config.toml
num_hidden_layers = 25
hidden_size = 96
num_attention_heads = 3
num_key_value_heads = 3
head_dim = 32
intermediate_size = 384
vocab_size = 3497
hidden_act = "squared_relu"
norm = "rmsnorm"
norm_place = "peri"
norm_eps = 1e-06
positions = "rope"
rope_theta = 10000.0
rope_fraction = 1.0
qk_norm = true
attn_scale = 0.225
bias = "none"
tie_word_embeddings = "early"
parallel_block = false
extras = ["some layers without attention", "local attention windows", "normalized values", "value embeddings", "an embedding shortcut", "learned residual scales", "skips across layers", "capped logits"]
init = "uniform"
init_std_qkv = 0.0494
init_std_o = 0.0614
init_std_up = 0.0707
init_std_down = 0.0707
optimizer = "adam_hyperball"
learning_rate = 0.00449
beta1 = 0.9
weight_decay = 0.0
lr_head = 0.0203
warmup_steps = 285
schedule = "wsd"
decay_fraction = 1.0
decay_shape = "linear"
final_lr_fraction = 0.0
batch_tokens = [8192, 16384, 32768]
max_seq_len = 2048
doc_mask = true
train_tokens = 108500000
max_steps = 7031
dataset = "wikipedia_en"
Each number is 128 + 24 x the weight over its row's rms, rounded and kept within 0 to 255. Layers, rows and columns count from 0. Numbers have three digits each. The size before them is the row's rms in percent of the matrix's.

# layer 21 attention output, 96x96, rms 0.0618, rows 57-95, columns 0-47
095:074124152115137124099163139087059110148111139148127161113140124151154132116070111137157147126101128161121102161143117128099105173148115140102128
095:140169113102142154129113131141136116124104088088121140158112103121137142179122140188147112127137133121160140114089135138136137154123120144159164
094:121131130120166110179110129175092131141168212152146155122100138148127107106137147126172126141163097142109109131127124114102137130083130083088097
103:148137108152173171097134147095123088093130101154148149152096117121115108118145124083146085085105081161093151136107098113114136160126131130151083
099:121127152089095069135104140164116156122101121136090130084152101196134138174142135142096140160131143105130140145159098105132138124139116152132097
098:130088086099118150121143151118120172173099134134154162132162108181140126126091114110088116119161117140140137131132146130155126130178135096131117
099:128114117169139133090113113117101141086128135155122106106088112092137110127159108126128129084130126089121175121110112134150145120188140134169130
094:112132127134114132101134090098141120135090135099159153121105157163110140065143113177105169141123092125116127124165155134159149152161104143116152
096:150104126158131138103157177132114157100112149137128133132161138114151098118124106148090091176157143123152097181156078133102148128116120112119122
089:159129155132118126123096092086093086128131144110116129066121111158170084096078095118109130077121131096158131118115129130154123128125096149115142
129:124150135101138094097136125114150144119127128113088099114103115080107148126118151096110107146145134145148117157126135162111152131147130092176114
096:123074156082114117088096149131136115094110142150065132127150136129129104107104182143137114109140123149100116132106083127120129134101131075159121
096:154199139131112118140139092097129152116119139111144125094119121108148120172124133105126166103084096159157143126108091132169125116095169103095145
106:121141135149155127118097170172097114115158108122150103127107157142138160156125114123154081130108175125156156076140132112127120109173149144136095
103:140070145118136122178125164134114157131123127153139110159131085111113122122118127154108141153124120105110141147129121101165137123153123127136171
085:153143097128102159187136086110176146172152137146148102121137096121125099130138147129154160125125135152141125160116116115110104128074123141148168
103:156116132124075130080145091124145128130176091140132112118097129136115160098113130116133100128108129122115126120098114169119188150143103097152094
093:115136170132117133149137111082097129137133123140107089164138196115138113163098100090103121119162150139139126108116089120096147156149142139139078
106:091115162160157124159138109145105136152120164140116073148127117084115111134130113114169087083092139144116151085133130085121135139125136131127191
096:146118138161072112143092109130087097068137132096102114129121137098107137124155093115137091144134156117110108138118120122115139137139130150117099
104:102139144181143180130154121127109148154134132116114121112112103129149131090126092135100166125148115125140172112171151170161110162106067124112116
100:153118143180119116106134154132134121134140128103167153096091145112069109129189126134115107132121121098146163139101112120150125103154118129177150
100:140149139139153124123106127148139143163144121173088109173118155139104122100127130167135130105162165127122130134084154095120109139144158100108133
124:128136131103104116112146110113098072115146128195119111060105109135111104122080115191136136130108149112154136139123127147151158119143124158153085
103:121127105133142135164107084127139147134168124121089071135113137122114116154065129134173113096143082122131169142123120139124110117157079126106152
095:181137157095104112132117145152099169089121131131122138142119107192130116120128098147103127095145174103139088108133113115140159123125114166174135
100:124157123086098097093108157113144161121127138144159112140158160135131086090145126142126131126109121139130127157153145110128071162150142171131114
092:121152096173126090135154121153111190114147117158089159123116164115145162125133150153143150148090083149120149145135074119105137103130160141133137
096:125137139149124115134117179128157155105129104083111121155109120153102177129110085135139089139068165105146090109163100187151128111151141166092173
101:149143151116148125116149104087124133133102149171144156153099126141164141100129116166097112137142135150149096116145140137096091127134143150160115
105:127127154103122115112133157138090121116109114136088149142112113114149128152141125154150125162163087158100085149108085122100144145126129106105048
099:131108135084089156149124148110126162142119163170110146109129144121154100151116122126114105148143131111115129136158093112116138122094069133167135
089:130109147126151059078160097169138084111074131135141120106133090143167116098120119081178090145103077157091129111141131104121124139122138120141092
103:164148151130133084153159138099096133080088149144145104107138119123118156115139151141084107134122107128127147105150089135136164145115114121135118
093:174135106178115120137140150141113100175159136139143198142113117114143114102124144140119155097121129098183106130132089104122150108105142117067135
097:129144181142113121144095175103108116132096155111126097089104159146128118173113124105166160136147150173155096137154153129169122111125136132114107
096:161125183169127080151142129124148105166162124129129129124131110136120130115137157105107139106138151118137135064161110153101143151141129128106120
093:112157122082161114133111108133121149083118143085147129111154175157141131119138107177155155142160102123143147138118117121117117106096090110127108
120:129127122146150143116159116125114156140141095089131119111102152128153189133098140132147127113074112120105112098132160111133107107127132140105189